{
  "num_hidden_layers": 13,
  "hidden_size": 128,
  "num_attention_heads": 4,
  "num_key_value_heads": 2,
  "head_dim": 32,
  "intermediate_size": 320,
  "vocab_size": 8192,
  "hidden_act": "swiglu",
  "norm": "rmsnorm",
  "norm_place": "pre",
  "norm_eps": 1e-06,
  "positions": "rope",
  "rope_theta": 6930.0,
  "rope_fraction": 1.0,
  "qk_norm": false,
  "attn_scale": 0.177,
  "bias": "none",
  "tie_word_embeddings": true,
  "parallel_block": false,
  "init": "uniform",
  "init_std_qkv": 0.0221,
  "init_std_o": 0.00433,
  "init_std_up": 0.0221,
  "init_std_down": 0.00433,
  "optimizer": "ademamix",
  "learning_rate": 0.000608,
  "lr_mult_o": 0.699,
  "beta1": 0.9,
  "lr_head": 0.00428,
  "warmup_steps": 506,
  "schedule": "wsd",
  "decay_fraction": 0.522,
  "decay_shape": "linear",
  "final_lr_fraction": 0.0,
  "batch_tokens": [16384, 32768, 65536, 131072],
  "max_seq_len": 256,
  "doc_mask": false,
  "train_tokens": 248700000,
  "max_steps": 4252,
  "dataset": "wikipedia_en"
}
Each number is 128 + 24 x the weight over its row's rms, rounded and kept within 0 to 255. Layers, rows and columns count from 0. Numbers have three digits each. The size before them is the row's rms in percent of the matrix's.

# layer 4 MLP up, 320x128, rms 0.103, rows 142-178, columns 0-127
104:098146163166127134137130095162157105129150141095139113149123122131130149140090094093116129151139087122127107113145072095145113120144113168126111090122106157096112152148092147135138116125127123117173157109128114101126118176118105141130153106145148127129164138143130118132103124160111092101143087123138138133168110118145126142068092092084154154146145086125145129128120082143193142165091
090:137126144158111114129144140063136091135113139155151129142119120149154109128048172149117133094109164103117134133107115134129145140105145106077108131134124148148115161104160072120148164132109135146157125134095175104112120212144129121144115117144124134162140149083143088124115122134090081143161132154169158131137100138136125142130149107123158137094119110156134127147133139139167128119139
109:155083111139164097099126138174152166164125129121155121127102110168096126134108144153107142128146110117097139156121128152118119143113161142090130127157126122154122116175122181178115155132156144139109097123134126135152108134095105123127097138156171131120118115142126153118098090129155140103161136175047150109176133104158102115156131151158171102104131141142143111103107154117104102124124
096:146143086126147143110110103145151114094123118131124105102167129129130151119112159110118130126105134103148140111157103113126160105125110088151102121100183150121158122130117139118129112126125123129112120103137095143095211098099116117192075132118157138146106120105101146176149141113107105166131141111132123141127156106153059130091119159099090081107108094120143131125120140111150169113128
104:070103130156146100118155111137130125139155138086142128128143121145168110115121161143183172192138155121139106142119097081134103131099099107125152115141095169136094089139121132099107103144138099078139148137121106146159117114160129081147133097150132129127138116100165114118128119138135142161131120121158113140076086125130136129167162106135139132105147127102108111131117172189140137121160
103:147083163145174142111140092103108149109139079120133139125113090079145175118101125091101160123137095119132129134134107145111115078158106130141107111129114111044142104168140123149132117109196169142159144121119129145111084118124109134143117155092121117142132118126082112172135098164152131095131103130137147144126152132145122127141145113146120138121128108157158132117163094113137132162159
096:158161151111157053128124121138130102113125132143155117149122143146131150160119142124135109123115119122163120103126091157135133132099107127125097161129122155106123132091144142141116117111147097073122144154102135158122108081144130128144112148148171086125144146069152136134177124121170137084098102182138079156152112150135141115093163088150105118143110088156090105145120110156109131124127
096:138117124111114092077118077111109147186151112168078118103121143143170179143127113142112138140089136153107140115099136126093140129131161107098142120113104139129126081156139133085111151109129134122141121173152140140140134160113139131115201082110129126158129108124156116138115166106165147108108115109139117146106134153107083140118144144148172158129114103178122152138122094101109106143133
095:137066141126115142115092115053141132126098120101077101140156128131129147124139132147161134129079129111079175123121076117168159203079129156133107121115095139122123114094106100077125135128115104117122114147115114105168134098165141130167153120144152100169124118170115145119112127142142103109123121155118127089132144124160137152113133092114117134136115157125120127152145121127135148140114
097:125165113107154128159164132123140152134191124173115113135138140069122137115109142107126119117159078159109141123131135108156145130107199103087146115077131085109119174130106150124142136124121146088126132123065126127133150162110130123151121144151126103120129113124092127107112133126065147130107114148131166139101116089129176081103114131117119086103116141117123113120098089129124117149125
092:163143142130137145195118105142155115155127087098133112132111067129124109144101117135111121140145138135127093117158144142132124144103117147144154118173087125160058163144144081163119105154140077167168144129134121173120118133135100146114146148140151085137149150176127103093123106183129135124143121141155155104095157113098140141146111145154134136154094138115138151120117137131130090106118
104:114149189141181148101098149122111129103129127107152120098109152141142134132120160141084144151099141161127161130155164127101151101103151162149109114114084130118117119162098092136104169162150096155124137121153151126100151162197145092155120128123130166093115128143134136146076139085136119124098109129124161120113091102123123120159107140149113135147124121168134121110111135113131065142138
105:137133130171096178133128140139097136110092156155113091124147081136101145151146176131129143133147110140061192158140154070115127126107096130154098123144140121111154141142145126141141128117127127154152144158120117104124094165109095152145104110139120121110138138116119138075139101099140154119122105124093138093095124089137072135125119121145198114134101094151145133102131131105114109139141
101:123101107142120115124167106110136151140105116132174097099154087122157106118139124108157136143168146150141153215114100151103110138196104097126107081128142101096135109102130125138117096132144156114153142102174122134103123106140117135143103121110130117126145137147173100083117123133093120136086163087106144138126113114127094146100123073101122092120122113138131152132129124077126137109128
093:125122100140127127147135165118146119154125151100136133099093123123115116123106122137147130113118131108114177121123110145160112118138111135139121143063115058159086141103137155137093105118121171156165149141158134150173120146101141114107088068071115138135150116165134132126140117118078134119140096144139154114176122124086129128147093075118117151171118138106114156182123140130116117155114
097:141143128126134097092111104108125129119155118163096154104118094135139092128130135136182135128123108145140137102089148084161167137151155161184151143131149061150124081167117118076107135104126151123127142137123143132143132167160172173118162122158127090126137116121151143119131117156132142138154111159119134121140132114089129162163149140126150125105137123096110167195133142146107130107162
094:177126127105116136107135137138077169108176108150142124143121118149139124109154117122152124162091149138122092126135111117132140114159093166098151116154121130143166129119105137134089154090154109108098140121101143145153139104094156109108145184147142167120126100149157146125133098102069108127093131102159087106144150121131175173138157156119137090145111120098087135125099122159157122094127
103:145177099119156131167126133160090147129156139101133128095167145138127102121129112107165169124107122149089145102138165097143121141131097146115135120131086118137180136087134077085127123136125171143122118189178176101104144155159178144141092126134088108146087160126145155117123107121126115123139133186141130150162151137115140133113111115104118109155129134096124148132111129122107132159123
094:123140119148082096135116134129158126146110135158134128136140127106135165136164129113121128109144120113091137135142130143168158164098139108116190136130119167107118104120209147126102122151092172128149134154133149152135115134128150131104116119110086112140097117132098121140148085098194155103144149101161159151169106153126154138128106097171148159104180096173113153121124133112119121133120
099:098137154141103100125139122040104149164160149178118150128137125114168134122126100137139115113158110105127126111167162087166106142141139130146107126082129116161126132089105120110116150127129120120112142129127126122094133177154172131090144173143133095149154138121140187121144168138162102148139134115097168117111146130113130157144121126111144065114145089122114127098141110109167129136116
098:152098146113127146140161088091137159122126150107129143126170127109158114122118134114152115113149117082137107099158098163124126147129118097104191145097146139117107103118123099079155107094147127140150113141151110134168158099126117137138128125109141121150100163184108109118087142142122166193153088120177134158151121118118130102137135177166116104099096129123098154148134139124113113166121
097:120126114130144098127133079122149136165193114131156114150137116121068108130132147080145130132138128134125131114115148142134095135091106117117106128169136097098098150124103116120110085130131128137149114137161162137158120115133141111128146123106097164128119172163119145135139133102146145099159133099092079133080092200143135099125096098095101132116170116145103136096161090114094141152150
103:132106120127142122138126126162139099156134105139143155131130133111111091089104093179137125121142149126115123121093158127156140092149125176184150155149138150130116144146118084117144163107106174162099108168130129122177100143110118167122165138123126115142123135099108102080148123175138152134132152128160133156128142154138111156131130149146124117173077134147157177118125146174072156144127
091:169118124075142146143138112094119134154143127117160203123101098095118130121049082120099116120138091148159092130116137120134150097143141151130113138155137114112125132086143153107123098145096107137116111111098130137156145139115121115102167160098114171125117104104165113132102124153139116111116118113141138130152110137105117097078137103099111121098117162125115132108062124133088158126155
101:148151149114115061128131135147118094116132089148132132118096146126182148128123094127102133094117077088112142109110098137129101087114120098104137137122136145083115097124140127131123066142140098161114146122141179096086086091147110105128117122157105105157141153113146108112121130154134134109111083148153108155127110108139160128110123175124138147148118141140184116112140080127135110170112
096:149131142149160087117121140138098128136093122142066092117108107166134120108092086104121109101169108088158129144090110110100148119117138129125141133145153127144079133151170124133088122143121145090105147126097108151132176094113138144111138136116122137140138147154114100155158148154090106129142128116167142102156130157097162133133120146117081140149090124109106176091143088125104150135184
085:144091110130121141131151104139136118149112136135108141145123113133095149132181132088138093135084065141144118098086153144138110103141147144128100128124171136122126112154162113124127122090152176147142140134137117156134117166156084100095155089099124127122103111175122162155153114091150154110121116140175156145109135102171095102134118109100140136120119125178130195110147157132103152143123
088:119110064110125116088144138123123155124137142104129102144126137119100139122132140147175087101111110145118167169121125081105107158099116082094103136143118136077131149098108090128104122178096122099133156106085118120109116114146104166149110180123146112120163116113145129145140164136115117149130123098098159126104086126106142108139117133111146126137125114105088161100158094116097102179157
087:145136119157106080115133132098117145103122116095115144116139125116148091081110120077138129137150101137160089160086135117162123138169167099144102134125125152158102132109140120109129124212102077154156138125140120162134185109150159123131143116085133099126149149119142144125129113142108134094108142095123097140152161090160137104111133138118117117108121087147144119163145138145131091115176
087:129134122078135104162093155140146145119169103111123128151122092146110147113122142180129121135106163117132132138138072116151092119160094149108136121186147103178103140127143166153138164133143125150114143159141126103101164125121130151098126123166136139163108134139108094121139114132127120121133075088113149136133144112171151162126146083110156119123151183136125143063100140168139114111124
103:153132165136111166128133111141139146126151114089123111107132125117097108124101094110114154102153127096159163121143145141116148121060131102132132133116098136140154146133061106128115161136173159076127102100131166141158186089111111111139098158134163118138123172146118143123090128100146153177121105112119143138079114118098112100106079102094113122137120122124116113131120152117084143128122
101:136138120124102093118091159105165134121179116155124128109099100119152173127106111070106118167137109119109127086160133136073138158150132136109149148114140118170114149141146128153149114108122143148145131118124077143113135136110100137143125135168146104126112178146178131117140116161168130154128130099108139171147118142131089110135118158108118125156175129087109131067124121115095169106092
115:136111156110121098085156111141087085123148117206111145137126151159157135123114122108166137114095115151145169118131186144157127140114102115117116119091080180121151165127118141119140125142126108144112100113108103112124132148117142113122110167172118121124111129145089125126121136127144153154140105125137104121101125112128084149158130148120128180135118125112088101081150106102204123138101
100:138112156113094115117107100163109122099122142122082143142107115084146130122122154108106113161112107188162112129141109125123104132144109116142089169159130122136102119130112122152105136087132127155139124163116131116185131108095119140131132104140115124103099149115103130132166133114179104124097105100151132141149126153194188118128109109102091138158101096105124143070107110102108179143110
100:099119095129132164121119128117099120170135084144158125163145120145116160107136141143108123142125148134133144077133138128171135164111128136120125106127134097176059140123107100144177157142124123147146128164124108154141153121166107141118138115172153097143130081150115130114090073119135130165133119106139143164127108156117158148168132124096169160122148138114180137111159159125167096159152
090:144127104083061097155171117094126137126113141161148139108144120153138151114104101157122129141121144124156167072159114133124151113163142128080121170152102143114102156067137143167114100136130131122111112188132111136054097146132128114147095103117137122120159117139154112121126077167130170123151111141129148120119123172157113132125139124085115145140146121120153131142111121127125128164136
089:129126064105124156088082129113133142126094126097123128158095119145132132115124133157176137110141085123129121199101138103125108128161150174121118159142161105140079134122128131135089087122096125122153147136113155142151160162151152154136168138165124136108155112098123175085085124123138129155145124140124147108148128124103120165156152106156148129158140105143154126134107088157122090117150
# layer 4 MLP down (transposed), 320x128, rms 0.0998, rows 142-177, columns 0-127
104:130091108133155112138150149156162137130106118112088119112160170122131070098111146103131142169111136080103090122121126094142110137131107152117161122105134106156140103135081149120172127134100123163129169139109131098135145094108147172153107165113182101128131114137136111078175116112132148099078133098134122152128159126105120092142090119127113143119125153135102116159092152125101105167131
096:155129094105149114091164135119122139120133158170181154140063137157134118108082078089114151156088104090137151113151089160137121144154127157137183118123136143144100096127144127138135114109148093141130112113135086125111158126124161153133079108101129173124141106141124129145110156109130145115145115156119127123143154128111116124169117119138111086136094095146111138163090084109120091123117
110:120090170170150113157153150114170157158131140109137075133129138093125145186162101133181144104141103171158087132134086112127121071130146154113148154124104079162114148124123123136133167109135150127130137143138118119122098154136102153104159107136142119119113149137136113136157081152151153112148107107094154094101128136136107139141162065115127148156149154123151107131131130165128117142133
095:140094095123135118090117157140112121130130139109138101119140128162131137010152108104127127108129091097119101123109125134107133156097142133155168146130176098118149104115128120144107082173127111133127131069120110123121093090120135105120090167086162110174159136150133116123120147157136126136164123139116156127101126110127135160141096127093146094162104140112118118141125111115121099133127
105:103118134121111121113092108102159119149136138096099137076125126107147096142139137134129185113112158130144110160121092143163130125119101115130132151128103140130079117136129114135082065111130157116128101121097143143201129158128112080134113079128086139117137142128133111124140105123099111134159134128120116116083115141152158132120128135182155118074103116092128125140120187160132098156162
100:123125119151116142109134128127108154141090106131110179156123139109102081000131142141163154125121136093155109143127050096156131135109121175142155133113135097125124116139111093127124133127109139079101123112101087123124131090141125138138109157132134103107121124127111128125120162170124141120120107132121146138158150106125133093160123142128116109150117132104130133133122156113120125138154
096:142101113110137069159139108141159113113082129148060119122111162115125144052139148093149114116113136146144122128116123109123099123135129094169111086159084121131110146075099162121124114122150129104129153125101151117184168137128138142143165129148158126087138132145108101125164138115148126119088125140118101091124150134112122098105130112103143109107102097153096143164105135085126121125105
099:125162100140112138124126129103155137152131114173168112142134113109121106249123136130106097123113103089150136144131145107142096142153106121140116126084069138148118173123123100092091127096140103132127149162112143124101120142108126134116119086135111125139128151100147138094115129141152156098176139116144086188151120136160125134146158104130148146138105126141138162129113109139149126128119
084:146149110176105136138101121132107132125151140133150095129098117112099153255159100141134135165148138134148107093120109129120121127108141113140144130133115111120114130156100155182127160134104149104138126157161098135138107140152176126118137138091145157137153120130122120164112132099105145118117129128129164101139150149106106103103138119080146116114112117182129161120145155153172113105125
102:098071124156100112143117111163141110107120093160089126107133140142140123031107123128128095105168141126114110134158134110120127136128112087122154128098147154142165117148121105171119146127107122088142121139140120139091127085131090150109134143097173113153123103146155136097095115139162112114162126124114114126087126131136141076123109108135119126185155132108087152155163122152125115158114
095:163128118110159118126124130139144151157137142148104088175113121140095130175162126141140133147169113116123098124151135119153095107144146140150121133130121118130107145147143138113128115127107142126126136139118160112146118155092108113107106126072082155119131119107127121099132116077146184128105131089158120192122122154129118158107112083152152110138147091125172110078159189188099136154119
113:142151106122071125150142142113098104161139165150145093123174136106104151176150074132119136161112097132143113127145117148106116068141100155123119167108119077182139117134150137110140153108109160138168128118136130152109126150145111113115112161121117112118145147134106095144149132131123110129116121163118131150178115144147132120124136132086146118139129119134151130164109113112130122058046
102:106125124147133134156108146117117124109118120131174082095130099125128116167136143115113163092112140089074112120130132129120114142123163132149099165117079095130126124203111149114128121128106138137140120114105137091134118149148097116167087125185117146088114168069146144106142117102138143120120123139076118138135104121142128120156124135150117145151081127145109103082140089150147099161173
099:152117129151126119163144130139179120098083117114169105148158145071148099065134128133157193123075105095116134128144123137138107112109095072113141056136115133141114123118127125153108144143112122120145120139123082087121159156115120168124134067134127132105124121118124156126118112136086111128144128151107115115150141133126145151131153086132119119135168129113148127156085126100149102146136
095:161131144080141110067116157092137149136122139102167158129136149119102200116084122170137087150128148127097150129141161167163130152122148099108123145139118087078130125093111098133094097111103112130142177125125115148129136112112137134116096136103152131130123149122177163118142130137130151141125101137138097119138128110111147178181122153083129125136140121102129106173121142081126128141129
093:145136123104149120158124135150157103125136064125204124110069134135126109244129140142130120159132145133166165103150128130151101139144159126123113137135066175146115122119151131146126136104167120125114129164116128135138115140092132120111147100126099103131120174112146128160087087150153151129117100133137137118109142110133125131124129127136118104130142140123129142116163120102145136122083
097:090132110152167131138137144131109084125153084103113118129104158143142156108106138136123153126132116101124140131098119122135067150130130139141136144101100129081122140121111138133119147090090103145138116115120084181125116085104100094155174078124128158153136165090160146151081134120154121159108125154149146139103144136118096160116149115109146182093162100134152123130142122145101158075123
114:124169105116102117161115113124104098096129092098158140140190135156109133170112122150134137109133137146137145137136141088123134126129138079153104114104063134118111137130128128085171134100160112126125132130143167095109171137130147146161155100140104131091109099156137138123136109138129168169106166107122107164092109126103155153086165129136117109160100119096095111178108108126090126137123
097:132126120123112175097140137087108128118121115145090134179184117101154107159131112096139162142144108110138138107126130127106101137119098163110117111099119127152076136096128138124116100094111166137144130164125124101117124145140178107105191111100117138153151105122137135169168135144108148156106134107092077112108130127146076115126112114161111141129136092130151085130140147137082092173118
103:114141074126153103143131110116113161151101144156110168141111138124156112144146096150180143089124172121138127106153132123101135146120133125172099123140134156116154134096172118124120121163153115119088090093127142145102114086174146156116122134170120141146133113140094159116130133133152100131121108132135133109100107135080127143135149149087119082152138089186111134121113095098168154181106
094:176139139124129121133126111111112136140144113165159131118081116108123109252153115146159125137132132124164123128093129142125117110121090116131103083146138144134123122115172140114133148076135170127100113118134114120096144163131162139084120131137147099121171156123112121111137101131151125110128124107140086126120137154098116130091156086120133156116151123109103128118130121158115130067091
094:138112158101151178136127187106120131099105130121089164103083139124140134133109114134152102143099098180108137093127102126152153114156128136158159074100087123141102160136128090103137124096146161103105125130107155131135134105134105128149100101157146114136139117126160108120187123139125143126099103134146165093109098104112153174123145163134145075160107156150139149145126111131134137102162
103:079152108131191131132114137123106139113096110151160164125130136107126146014145150124156158095126131146145093148142070129105119146109118095120140133135145081134160122142096133144128161104132147090119125123111114129127142130118091116168114137143110144112097140114140143161131141083163112161094091151119122089118106113149125127115135136097145110099135130137110108103099118130111128138175
100:144123128134111095094151139175161121122061126120112083105152173155136126200136149139147146147089157124161152122113110125154159137121136117120141136094119134163112150113089148134140109139129149118095134117136125147136153121133125137115105155106129117085109120139110096116182164102114098140117143110119135118130099138142143192147163160135160143177109147126142160084167156150142116122093
103:137131157142130120076154097140136156107101144110149141149142138168180065106101143080127137115095144137098134117125148149128146145120108117137175105160125131113123146121150112143090096105141118130107135160135100133136143151138110129134150136168107099134105071125123108110122119122097155096144131135067155094150136079154123183138128088120131103082083109155128118136153102146132099102148
095:142138104151173171108112136090098134157113108138134141120087088120117103130126141162099124149161135131118161107101181135123110119137123109131117138096157081161106179120134149121125140150137136140151155122129065148102112090142144060115148130106128117167127102134136143128093127147072134139131108115144135060098126100095133142120137155178144121106126116115103129156142125182136124112139
094:138160115120099132108122091123112135091159116135100133161130181126149166089088138130114152134141162142086078104133080075130126124098104134097148107112148125151132109092150133119103061148110113104162106131095139118093157112088179116147117129110117149149106098120162112125106147121115115121144129183141110130139162121111131095122128167142116104132145133082102097151134091117130123141148
093:081131170157093137098122126076140088118135108143120181153139141119152131120150137119094129117151092179095119133131102112148129131140102125099117129113147121118125135135104133090133109135143127135097098101102146119129145125155129141115119154115097133157097168133124127130126116187088135130097130146122152121129111114194110085124138073108166160121172119109154130138138199173140156158132
095:099144122165145177101103117109128140111108059114161128160087081119126112054103135126139098129115123118111154120109098170100132142161135095137133138116143133144117135145148135124111114102118124118108118091119113104117147083155098065143125094163097149125129158109142111184086170156129133165119125132118097120104131096152136123160130131136125147183100127134122120103118114123139124121161
094:081106139153172146138165140079111139106137117150120134125112171121119117159188104120122148135147097120149125158142135154106138122097110145120139139087131154089138162098138143121117119085098143130121114105128150137163115142129082115140123111121172094093089130140128181117096167142093141179162121144134150119152132151100146091107130129144140129117141099145156130190136096099130141078131
103:127079158118143170128127125140124090109087134107173153143139121139148140134107167093072129168164089102145112132091097130145108084117131102103152136112126112178103129126110138117118123130100149155145093163118126141155097102139126159111133172103138121089121155121141120122135166178133132092119157150119096108154119140086083133143087144114148112122130123091143125175123166146113095141137
098:140180121121127117170124128138132131150133096080128091105128163126066140168094110129116153102145116124107061149174097119133127128146173138133126144107130114130137136097135138182155121146127143073158130135099126110114087109136118179152124138091095109119127126084139101071120097112158114127142146128164135141122132145127127157143118109165149126124093121109122135124152149133091084139092
114:133094150101107113161120104113157125125105145140095150102147119123111117146137131132103130117139145142145177109125189150131172181129080099134084091144061144083128151128168080123110146132159116086116127161131140144152149165105113141158091139120115156153092130139146134163133151151108121128107161112152138134108122079122114157106133140141154141186136118127130149135152102129155144146108
087:124107162135072145088147163147106115132102097128134111112117132118124094058152117128158123131154141177159126148158099160131103145143107130121135086092094137178155150179146135115149125096130114170115121131123143102142150123117152105138137090109174112115116152122123113161114120160104115100142147091078154140117129130181164127144110137104134106135100133129151143147111149089125136166164
100:178136155109182122150143110103132111156074166140144082151097097129104133082134087134159092111137132168109133133168119143102133153136161170094100155149140147127158112161144136134139139128110111112124104128117170132134099151128119135113126127133161149122172125119116119113110130101138104161134152157146089116109134128146044156104129123074135137141171157104129133134117135138102101115111
100:166133088149117134146103135142115111153124138091091144102106094139152102161130121152141153162127088116142146146074165101115128101130115133175127136157165121110073110117152132095122152102110136119125123137125115118127160156194169071122116130140123156130168131118170153133096139109144143126108125113148130159139092115129172096111114121145134184125087143151136107087116145150109103138101
# layer 4 MLP gate, 320x128, rms 0.109, rows 143-178, columns 0-127
101:150129128110139092173116138114112083114098107142129179091132130085097145118151117129123117119151119124135096124137156102148099108110130103142120150097120115134135147089135141128133146101149134158139165117132139122094151121108128144135130099099106113111068178079104138109163121199118140148128157138173114163116136120153163127110079157073107071125106132146147093139117109153152131125121
104:139126100118160157100128125145107166135144124087093090132137167170081128103077163141149137125146120134107147155129129135107119167108136127137129126121118120137135126119133140178135120139118103119133136147140115155114144121105169186126120131108137193158120156135144143141064135113102149140114117095099115068155093098159140098198137122145134118148122114119126139160167117131111133099079
094:139120120143139113120118111096150145169161165088143096090106096130115139106116138117076124160162104115100132105111144152109144096137136150133116153160100100136132123154135111183134132141142102168166123103097132148166125125184126143123148176088146111159189155119120139087117131123133122121106130158128139110174078133109160153120125156125139121152140135107081099146169134138129134088112
089:106104163119143123165105137151118114184153103141057125135112128135108093110185056122117152110119139092128100142134131115129143106144138152102126118125103135151142108100106127151121122158131156160126155070076110112117094108138170135118146116121106152118101108155120109129123168084102085115124128123131142106113110152161143129165166119121128127107085132142126142107149105102096088139103
107:118146086128129134133136121156142156135099138142132114135144112148150139099108130157130082137139141117106102131104128099118084151105124136150170143125106116186169145137139109104135148139115138142083134131145113123190176115154129124142112076123113161124137114105122107127124150117154147131132117186121092137167101152125155095176136117106106114139091137084100055111097145101109151084099
088:079119105158139159107134120106088128138135126164160134113121148142147102127097084103096117108117128138119131108112135180118120140143133133170098129163159105146129108158145114092135148161114095148141152076145114116069156106082163123127130151103098147102164148127127141130090153138140135113124123133125135139053122058142152106116118118125146082125164133121122141147115148097162158134130
090:124092099091113087123145158118126128104106121091114104128132122129133126099115128134148140089113141139121099103152073098098145126106127102138137084139167086143137083119121121127134173139131120148170125107149096111130129175129116135112182162111122182109152133129134120141113169155152136149080079175100138133117152133084117116118131161140119166082160094105137114124160082125141117125129
095:119128120119105125109105102089147126124078089128121120138129104119116107146135099121122096093119105104109102111143173128156176173103111125095126133162107133134159154152078116172140072137131166167140119139145136116168107123109105134143131084138137105107139115146121106147093184164175124130177177121120124139095156111140122115103129119101082090145112164115101120119147123107153136138118
099:184108139120152109172137125143182103129156090157097114160095109130151150099115091135121124104160139113131114090140114145127125091148150116118156100081116150143138158156155129140151109102103118109148096167148102141103105122125089143088172164128151110154107100146147126089128123142163132108172130101168150146148119107132106106135144111136156145141136137142083143150181095151100141144111
097:164164142097109122095141129106135091118093112105113100112150100151144112102121128090126142137134119124163145098097126106151113100139156154098147136139106131141149174104129139142166104154102085171103183126161131174174108141092152095144146078130124115168142116131142132090114183113108143129131072132139114122145097135127139146137144155106111161099140123097104129157137139138083093135124
107:139175129122121169164107188173136092172128120126122103138124117142154113100117132124126158098102167137176127152116119127145089123106124132147134169168106095151119137128127161173171098121102134112108119124156102169138143128092129128151147147098108151130102142151168114170120114137138140110114130103125149093152097123132167110135137172083151141134107152139073147118145133104088133092113
088:134124113121085125106110150155131092149097128147124144127129136115167113117100125149123106135128142137157118113139154135122105121104154055149151106098151146130118138049150140129103168148158110133157109091162148158095167132128164172145115136107134094158153129153090114097137152117096132076146174142124130120133135123127131136111099175136104133133111123149080137181146108087147135107128
110:149162141171135082123119156144141090156133146127124145137083148139124080105128120162097129114157136089118126114095126123134151085092126127116098128147121107107166153115135123144127142134122126120146148187124159122135133099148141096123132129127111124105118187128143141138084154164141105184140134115133105136125162149102132120128108128104069066103141106095089168084151106126157119087123
097:156144080120138157150149144152116157161121118152126123124128158147127115131132118154152082134105141098139180181092159117139107144069143125123175138078132113107164124142127123144107092127113121102123113112128098184138158137116164121134108128086143109101157151123133168159158136110124137092131110150174155125154141101138130120152159141131139151108091181099167115150105119091148131126106
108:103109143134105112135098140085093124175129117145105151165122118147088117103121114125136088103128093111113128144113081059172121123113111161088111160128128096121155166116138124140132100144103120107109154130120112150113144127159176129151161098132108132139135104085148152092117173131136106112150085174139147146118159164106122110117132133108137114109162118163132108179159141117094143148158
100:115154090149108171115192124141136178114119125104123142096105133136088144119108187109108159141186121133166124166133170119124142100128137112168130145111144109156117140109130154112117145145117159122149176113159113172120183125117118141127176148130109131135151097130129120153138112129131119170091158144112155091149127135135124079133069143134173129157139116116105119135098134118104136135104
106:116148172122166082127133185108121143091178128149114120122093172147145126078079171107121114174151130121135130106148091111138117133123119113115128116104133110135165110134131119161133080138150078155106148117099135146098136112137108152106129169150144140131131116118107104159095186168168111132111155100181136131122125114098128138135106151096122138139131104108159093172122134119136109136129
111:134145154129148123112122133153116116147138133124146105119132147144121089085169146154123088111084195145146081123126101118147105187145102139203147153110139123117124122150137130133088165098106120144108099118110150140129142086090154112108156110171118161128106158131074122135110118134132129119125123158129178121144147124149119151128103098090133121100122155121127148138173089135087143147101
092:134136156095125170151133111126117173151165144104133129116146153143131137110145128126124080098152152104132115124152100119122139116102153133125091144131119149127144151110084100149157133117128094145128106127140138133162157073072144155140121137121142143149101122064124116142139175120123099179139125140158158130163159113135124102143109145135136070128208115118092142121157108078148156118121
092:146091145113104095142116144112123142147158103122124163143141111063127136115120163083128139169111122105127120075125108139151124133123111159130126098117132139156131125127163136085158147102136135171151165161163161134141117147112146104085186172148080140120096145086132095161128121093135144162103133126156135096112124106128161099117113178129130155129145078117107126148118098117125146159131
094:145135115142162149149142101133108138147096115142125165143161099100144121138127141163116132165140155099116149132099134113159058068101144122117101124097100135150125093123152135143160150151106125141085152120130110181109111141135098152109143127119113136084161111139089130123157111118110112134113127114137121118149124130161109146066095114203095122107133145096101083138146153099113151105119
093:160123112129136119157121146140152120111102105175102127135132110125185158122122130153110120101142123129141106193164056155085131143146154086066147143094149094152108104155116152122131123152134157114155117087112104155118128125115122112117114148135154111173126105137125118177141157115100090165085115128114181121119125112115149153101104135140139109124140108137128142092107145094100119119150
094:108147143086099063165149177175137117121083142095104090151132117121133138141154114122126097152149135122168112155140108146112097142160163169148114130161096112123108136136159142181139081180124168183098105146114128153112117143103140138136133108118117159154103174126161172105121127094133130090130107132128130119135166114136120118117112118127113171102105103130107110130134138132112138139136
108:117151137124154154101101146124093135151110051140143159136126117110137103092136103154114093121151135132165171159102118125160146133130133125123105107143122095171140127101127158176163120150113110124123114092149120165115164118087114150068145130127138194103102080148120146164111071072108121088131116103133113129111170126147117150117113113124127132126140127112136134120103143103104117132142
086:107136099177138132101106107109114196149120130149116142133114128109182111122185150146120130135127148114145113121109133139120107076144137125139132134110146131154134153159133170119175171127073123150120115091149106134085113139095135102161138111145081163171141120162133141146133140091140151146147068117140104137106111104072122120087127121150163115109113124127129158161122145141136107101114
097:125099156127117125117131134150157122138141077137162122117147177143158126157157085130173119128093131141115132136160139102093149146149108106128123129101106138099134157118081151133127157129156091115159111132122107104114132145154173131176127153148174089120115097147144145132146171098116119104114126152126116080102130096089100135132176124122167107098105119146091131101157158118180085120142
097:174113133159121074118132098059118064136085155118135118174121141140119111129144146155135110127142111104149119190156130160103092117127127107111141163125148099124136157154105154162166102127131127134131117092147108066110134131178189156101108099123142107118117158141101158118141124134130084119134102144148106140134131132166117132119110121106109103112105121122138144112156145103125131100104
078:080126119128148185055123125124106180131085132138122095124118102152132150132112128149129079063112111098097118134121079115105143168107130109161104147153139076126142123110147148100125144112132101157158143089096076115121140132126135124126121124141091148125100090106151095134104143125138147164129102115115121157116120106136128154118139129143166096115106128084131094113116123132104135113086
095:144112166121136127093100115144135169137120113141141117081158134160115150127144132148120122100143141109123115119130115110115136105167171089096156131100129145168150142183133116143111133126142123170148107132116112149078126167125150112129127116100137117130168107133144167192127098108176131125140121077082137139097158106137077158110145161100080149148111101128088114141150079132124120151133
097:136112119099141133149094146161110126161140131143106129117099148150156145125086155109113140148141157079143170162101100139094154060131109131110142180100123101167117147134102140136118093120111107147098115095119134128113116111120097129141117116088159172128135116131153149149087140158126086145146121146119095110170120093073145166093131177161126162125133104112117161128108106108146122136136
095:100123114089127132094163091164173128167163086143131113116102136148110155122134136119119101165116135143140159085093161126138155108115133146105163170101101141104039154154119104124126119136094121164134100103166154152096122132125160123094114103088120118092126104106139142120138104135142142126079151137107134104108122110122142173091132151127100108096164124115124123108131123152128147149142
115:104119129144126104129143185138100114133120058145126153101099181174138108100139122125085113103145110114110142141133161144172147128157119147145122171105092104145170120098159100148132115102117100110147118141106161156107135135154182090170136111150123153165109096149127134087119146144102127118138095167128123100166111118103141121116155085131131130149126145138135093125088101113112108111117
101:168133116125122144117138140106166159121121101111098147070122108135114131116129102125122116098124110095086148141111111103136120157114137073115159176152154116083133076114130145140122107177136114107149174131133091133134143130153147169134098117105106109111137106117143143157176130191158135105150139151170108149143122131106104149124180096155126124136093156168119123115157160148114123092135
105:138135159082129114157133123084105130128091129146185074104120114128068175108138116097087143135145125142148135130128114101108135148103116139159167104104151129151127108161116154119112138118122104115144131127159147152137127137112093169138146107177154137110109137157132150149129125153138158176100134138123118106131133103076080143130078119106139145138158150112120192119143102119103103098100
091:150162129176126138138121150089117159127101107145148089117117137136138111143092117137133119127132079120174085217175090115155145134126112085134134181127116149140085175120114155120132135147127151126152156148121149131138124093130150126144108108111138108165174154117163138138133116143081144104119140139133124138161097108121098126122167082121112146117108096141122128165158128139144102110099
090:119125142088129111167147138127081166139142117096150130103121146088123111118113134136080124150129156115161144147144105148115156122121122128132166057125106147143152120091089121163150140154128135119127153139132147123135130115116117107120113140083106152135138139159102089197069130128157139105128133106179161129106132164161112107087140109104121122122134085116139175145151104131086169140106